Weights of a small GPT-style language model, trained from scratch on English Wikipedia.
Size: 9 layers, 0.982M parameters.
Architecture: biases, tied embeddings, capped logits.
Training: a variant of Muon for these matrices, 106M tokens, 12879 steps.
Each number is 500 + 50 x the weight over its row's rms, rounded and kept within 0 to 999. Layers, rows and columns count from 0. Numbers have three digits each. The size before them is the row's rms in percent of the matrix's.

# k: layer 2 attention key, 64x64, rms 0.202, rows 21-35, columns 0-63
# q: layer 2 attention query, 64x64, rms 0.231, rows 22-35, columns 0-63
# v: layer 2 attention value, 64x64, rms 0.196, rows 0-31, columns 0-63
# o: layer 2 attention output (transposed), 64x64, rms 0.174, rows 0-31, columns 0-63
k21 102:518592504555473494436462470459508547549496461498507364418504513546403509612567588484466506396543528543491460495486434557536516487532533450472494555479577514524581482475607495503484447485442542
q22 127:545478536487556534546583517565461475484562471538508526485526542496422533463572451462483602521528430541423421448503534466504443499503403601526495531503390448488552507421455546482484401572567519
k22 110:433541488447474535472424491496600529545442532404596541546455456459493564474445548505548377455550499495520613509502417455488494586577509499463549462456564544485555446537542467505434520509525521
q23 119:433479555395425503578526467447447644484443542532473592534601455468544609483515436547575448500530504540544473471502481473534552504538484483503514517500444496480548569443505425509449450479496441
k23 110:514466446597510528535428610539495395514553459498515510469473549521416487498461550462477614498576463510561466509511488520429542504529493569496509544395470482497449393445463527508480513624453535
q24 106:461486501490524518559500470519487525455551594425535541547495532471489551424534561424418505623481568457455543528453530508482430417564518447571499474548520556491403424537484574511468434531397505
k24 103:548541531563544468455486537384508474458457451498515446490477564520508475553517372514559456469516483613433488483540460459521480500461482526367411453479536514552492545524555516452573560411569526
q25 109:504609603500476571516606503499454565490458461507494513476528390402504554503510545510483526477568380495549504521499531463471541479493472506501528610491465453501533538377482515392460485540449520
k25 096:441379482494553521545426467486481524531526524491466509553504619534473525478451443503541525504530548523484467438543475462518499593491508512461520426381459438510522439560452397620510493540605508
q26 096:570500492444459533494478435483426423548496542522443495516546504561469502501459545419440481457603527399572542525589505505495506444593497480483571406568516496490532483447591531511472509391560446
k26 105:378494557570536433511555565550498559474431417510483524505483510492549507535500444557595499468470467604520466494510429479508501559461508467561394630458444486468537538470453489406461545517481475
q27 105:489511572499469574459440456552441546460435533527431444522462558489489427498513465422569411537519462560524411470471492486610582520475541411480510502439566620472547585500526464561504505499488489
k27 109:555562426528562493522515470456460514531541501492478552486662355544537565544447477576440581426494499473482521560530515447444465449513485544483513532480506394537456449466477469488508513517422562
q28 104:555548474534576492439422480427608560564577511516575513462426437501507507482485465505502502616464541514395501509490518494437445472436572508528529428463577617484424509526518513503505459457442493
k28 098:518520507489402537519553493546535482459416483520456432472536469537490476498562548520461422408429450561511548480502505561614514457567562462507407401604471446542518444457546556470539508437557504
q29 133:394494502491542563537468496504469514449552493489576556526512472452426592513488479447575551482616411513551456540465462480477523558541488585556533497464496404450518501444509377511503472615514483
k29 115:598439427468455520447519522504545545571461551492478495520443525509511541434497534524487519514465480474452593379577554472449515509535443460430479446419446537531495498549389591542465569548535582
q30 094:519480559601509466435464533584508529570442479511414463426544464561576470456495395477421514507495526470477523591504650526505479508502472567561439488462474497561509430551464501461463481446564511
k30 097:550479525408442539551460483457545469460535419531573499494517491484480443550445601513559468446516500600536465460501370478565536500477502406542556556582546478431520508432592511527455491511537436
q31 134:483599508491508456535521487482553460564474457547475377413490471468473388527427435530506554496439578538503569567480529532558548502495525417499497476563526549581509501487495531450545444371452538
k31 111:554393550563500477484530429481459526457546563480415551494579527524548435526513522556438492448528516429566373513427560508484526477471502494519490565428529478449541449503610469480545573473511409
v0 103:493620439572446476470475492508509498524517414494502532502524500483473560500475552419463581553621466494558473442555480544453487513445521446436504411509515631545531464491441483476542573394527466
o0 116:450467394455484478435524479503515536488475543487395522455526577556510613450578492467550501540469484503532598522535452495514416546523608507548400520563425460430529527451521566495462510527559452
v1 115:606438589436429462482446507456506480491432612501469448483532476487491581477437521466457509613553556508542564541621452492531452472461486443470488519516449543479461514415549551439516573489526484
o1 117:430437503463463446527521468483546420471534496531467558464475519499507441507483585491501534574446462446648548590465579422486541475534521557534429441544538458557397540530400526505535491509520446
v2 111:481552457503486533454546522510561534531519632399450512508539505615415433452459440565508527463545441498500514388507532510514443483580509415543521487518501541438468539556557429492444423497537550
o2 121:483416496602464459452429519412602528549557461531521490523511533479580507539488545539463442509438540516458564524497467559416533605455570463472486455406534560437466494538593481452436498451507506
v3 104:420485557497447554443480421540569532463440607484506494564461528486440505479451508534561499505508472514500466488494434447547527478443497513560493536407531530591541497670509503582480564400496491
o3 101:504463508496600477507452497541473553462472529516584545577530559552578498550474517480572435511545426425447466485479399458510467535476562410528464441477505493422483625572479411577514520463516530
v4 101:534566540513521422528483472522461500558455532493493470585545462488588514497465505449621515482529486455506483484497473529398435449606432517407451487533599533464595504578464475506472450400456464
o4 102:432527421539523474523492551486518535493400479555498474405584509479491574508489437616493516525532481540512537534606378516485443590418500550531521552521498525483448460446417502484442537565471440
v5 099:397492518503457446437490535472595563429438468552417561503461499561456491593508498426437442533602550544446498454538573497450417506491461500477457565469451501542546589520508568543545518511547469
o5 113:575473475489574540473456412545551616470549512463580506526469456497486531450544510495542496568510443502483492525425443432437468510535481596509373530547468446529438457573551444423570490538486441
v6 117:542533554484493437468525460519365475393485487518564502510556482506483508544414463454544554486494473386467545472581591452475539407472526483584564472534546571463442572447480536541509520511560462
o6 105:475467509519417495510478560550566525530438466543498504508476503437505524439483581542496440532478492467466572500472480483451479449479573529472519518437463621449541557534586584470479559412362392
v7 108:540417502402567573516525534524517598529429508446527529522525509471492443424469499422522569469479519491415397596426536462458446576576505486518455546503430544508482539516476420491557582465507520
o7 110:475469465562513491576625472456513496474532477432548453552527427468502403490517394556529539510388416470475470447510498553478508486533537562515524498504489514498454522482429531659508498536579444
v8 104:414535548494477520569494624525472491447481538549474399494539458470408527570503477479490572464509619520470481453514460566452455527470525415495451552539549512422529464462473472630462540550542496
o8 100:522519416491508529532526440434588573449494529534511416470555496465475563453472487556591505536527515454423570496439521362513547496501525516522418435471594486495460471518535553515557539404571442
v9 098:422537555541523424516520511434517579475494473571487588397514501510456456500518534389440467422583451458477481462471455441419547540577512545522527505592524521501431484482554614488511489480550552
o9 107:567484441589414474478523422553488523530515384540504525553526412508419588565581585541479479525454448519472502532490422427439455477470502518465460526507482511566514461599562526453534506561445465
v10 103:482538531478507516537567535436468487654479529572470572534506466562514501465483517404494473557619528427495396552535492514502507493486504499455439434537493445467423468528536507423392475587517489
o10 111:501445441523439415514458595531563427491550432535459516439481488539428533533596470539386546558523583529451431558505514484465477451434567465557530469539520508535442467535395551509545491548478531
v11 111:488430556564446433517476488480559493526484399475514458530508446569531517534511516470633539584539487424430476563449510416498447505536498466584453541475467502596458524470471597484458578546444549
o11 116:463487497538575523552530515589506480526526529454641509444594452480524382496463564502477493533516483443428533569495549531478423498478400546585476559510451484435498441515379470466485515505456513
v12 102:501502471386497489615578515523522513464445504475455478554569358572467526492553558504589502530478494474481491501517497471561568485473533475451511410463538460465527583495452532591567461406453463
o12 109:427492522535572467503464527487460520464456542493498452483494501533538524508467414439487559442545512479444415528505448512491494605407581527600491409525485469511482565448561610470615557522428546
v13 104:493443544490511470506449481480497461488599525461438528528627469483464508574434550447488455542481449583552472501428585434500499474467545500454576462549430476510506529612523585398507481567466568
o13 114:497468532495484465480452525529484503514441547495584490497509487497579418529551460481476549481499542492653529519468496434393502616515456387486538526557477496488469442529568501380435510436574526
v14 107:458536555469423554347573481432541512482540419581513508492444421566489524501623451551462572520444535478537550485466497539485460480422477477520487516465491490536421517458453559465530548556574511
o14 105:517452432454604518477492499462522491446518516505457638508534557498446479473482558403521425576518622431428460544456454523496498433542452554512474476556555541496570494576481466416474496527494564
v15 108:503448420525482421423535514529525554542503448595453437508516408488493586482378486545505470424565567489489512454507544569578410491568529550467489479482530514482538421519511523444455608524505544
o15 106:574567514401620513469513477530470475462501413516478483514490437550553523521506534594398570556510536469473586539526543497432408498568480425470478524495523492431373486483450512494466550460543496
v16 099:457564450485499531436440432503525466504443505431595506543526494603507399494413532496475470471522525555477568461512461499454540591580439600529476536513470443527470486484632512546484571428496471
o16 099:550375472585463520450485491594522551476520442460508514541420523608508404573516497535528387506520401550573447505484474503490473553513491493471449564444412472498465579539453454524515510543496475
v17 107:493516540555543585492580585513508453454516560465498512490480476459494509423526475490429477497518469412497463545406468501614531441451521516543594466524461461514513519400450630528490587494401489
o17 108:497511477458532473558545515572416371512577485558441606543445581501419464485501578434449527454532491505409394530512518488523490452574499512520449498468417528434524557530526554477527490472519564
v18 090:524530512462533546576404526532593484467401488531425495412468533507521641529500547654468514503507483517507512535502553478423513477485498501526502441548523427537423461546538492456440458464450434
o18 101:498477627580448500503494458595471518543481530486532376468462614548528458391509480444509532436619508526492475541510519507471469462426501453517469521525463498579527419536514461530430506533552447
v19 114:482427548528477457568554608497435541547502451381459478471437549456403482581452519448544550452562414522542503518550454504455489572475480579515486531524587382478487513502527483523537546463526530
o19 112:446526454463475501580535585507562494497442480485536465417528539428463510514539602584591528444491523477483478453503405405475557524517554505416378486486499442545536424507587526565531497492500463
v20 108:477537490470393516540398456502512464485415585540581531455485431465545516383531491508542510452537532481497461440572514475559454472560571523576506531577587427547455440459467530551490438453537513
o20 112:523534526540508568396537447536452516539553362554463440492584497509513555546459489461486540495488413499443498536520530482546446504447512513490507478396589480521439535547501375524508614538560491
v21 103:501448477442543407575503485444509568491695535538535476547522539477562621501438527425483481459535541502454535519494540509543515447577486444547477478433483445551472492542539474513457454466444462
o21 116:451534531419443427533510515477479485474433591440514535616581431514537568456455497527469490514539468497488613534534563497530464444416500452418560577580554496479490465479465504472524497481379482
v22 100:444484429534544454555474465579452577455455526617507485485527512474472544510522556525460514467526514473422539459527516491521588592440506529469517429515466627468461412554606453439464555443484459
o22 103:582526514558443498456474380524400510525432564484473442601468466586538581493551460557510495484492496446474529525525574462480437469499592378487484454529509453518532547471519596559538456484481506
v23 100:396572554459452452528533540480438511505491529463377460524490560445576526452526586489486506523419527576508554505556490477504558392546510559439484491462537544443428436473520565495460562533510407
o23 099:484530474488493452511532547634510552480489571482371457481495502428483571552537467552502442547466501517514394561444441480421514485500424439446589505552565556525564463530426510534526481434478551
v24 118:499470665489435463499452461526483608495459502510525457527462467457470400493495546557522492489454559460589458551551564541530470578540537514423551438497485543480485543543527531444403411476551521
o24 118:608548507525574448502394569499496539528463500539538429434551493411514454555466527550419543478452558422526439565467455476462457533509566505426506448514602558532455523496435485567511451429503527
v25 105:533502586497404462475571542542422455582530491512550586435475584529552457523458542539475478500463505428539435420456443520515545502512493503447421454473480443533609511555438472468605460469560527
o25 106:464441411440413480490428578440492465453450425590477515447400539507503557487514538523600485562506553544524465457581477539633462492462483527472564539515478559522453539463552460482518527526569484
v26 100:438502462451446459523508505457477490536440562540499566470554529525514649585482513572507568517412467482458531527477426460507470549506537536481501520476516525561446376597569449484571501524490394
o26 104:503421470566448497523425405511427468457470528492549498539484532536558508471522432423627418584586535516508457527538544517550432441451465507473576467538550556503482426569493473579443495467551481
v27 107:504491524537381471415518393532572524554497463475457541470547542518470571465580457505484465545482589482492556542528396473472600494498545430511426480419560509505538481542548424533511541573443538
o27 103:498431522487547457487414516509559560505471475523426592489453420535504508566389520524615445476509475449525517513524500530564575467453476518568529501463434553540496554419388449532537478464453593
v28 094:559562432529511398491397541520503526605486409586514534428553511425620467514516461474547473530448514510453540476559478494534490512451515553478503493523436398450508578492487490537474519464408564
o28 112:539496492459470550406578560570508524503521509437495522441476463477483548520532450519465617444496442528622466543519581485569526519465415486482476544404533477527502472449494401422552536590443482
v29 093:533486558455508462486535474491499470471405457532489433449541612487461575535378532554502525534441503517447427480495430488494507556429632502476475517572502521451527646496477538517514441504531559
o29 094:427512629475498427530516497471491574495511385480604464440392544415514398499566509527497501542513544537558544445458534478509515517499503441501506450472463556499439568555504516558548526477504395
v30 093:624460415561519512468454588496512501471398497544437507417513463485445479557459405547553451487516415436556530564549508476489449502494481439520614508473531561488522493424503506543579464507569488
o30 093:523503537572447590548519407447557395514570449531535471495480462465472515469440583380476582486519447513519563499471478497508520440521513638532468439464497529526486455490586562494436486529484427
v31 099:528549549474601515575518492423550515560565446473527525466459411558431425555529531498476432551454507477538565481566501506568448463487550531516469527451365490428465464471468460581432536579525509
o31 107:603468448486520487438470579493589505499562584506484515450453442582539536463528515462419522470436565507541442483445588459544591469515452537560494395481586448522463436508559477488532509423484535
q32 091:571503544479501530441331432502470485522427528540467466530478426577539578481527447491487461499501459531489511440526545490592524599458531464528528463543474480568536559458593494435514447389516512
k32 101:467507623440500547597552543483504523502503444526489534441573593406428477514480472553451573546565608508514412551436498512509468394508520459438481570521491469513539434438482513459458505474544485
q33 080:482561522507482543537459556477522512440511476467538502503577497483480534470569424503531492485430592592383550463490447562518470540527480508422459538584512493473559416508613558430514370470464483
k33 097:473469460487426497520505451507450537496391570479490427529571455586530453584510480532591486523515500480562516557510547476562544421461487429554506505614506400593501483473431450467482536433577491
q34 069:557480530507402456491511515512425420499522523552459543484479531557387525494508486459518512439492580569451393498531547577496502585418456437491615496514483566539546517513471532512401487507421567
k34 079:431556514540526534482508443571526489543417470503523418480470504491472488554452521492427547455522464545453606484556355379534436461605455565485469514550409501543506548495542530496484492491537555
q35 083:498445484501500470467477406552475561530435530530516530595574390527470475533485458597534511483500402480532482557494549381503575585571454462441518549499467521553574539529450446428492527435486476
k35 097:460499533483572530531534479552480453528583472478446516498431559428539513480518513543455577509586531525558363473510473497446456516505550507600465454465488460447330474470490522589462519524561525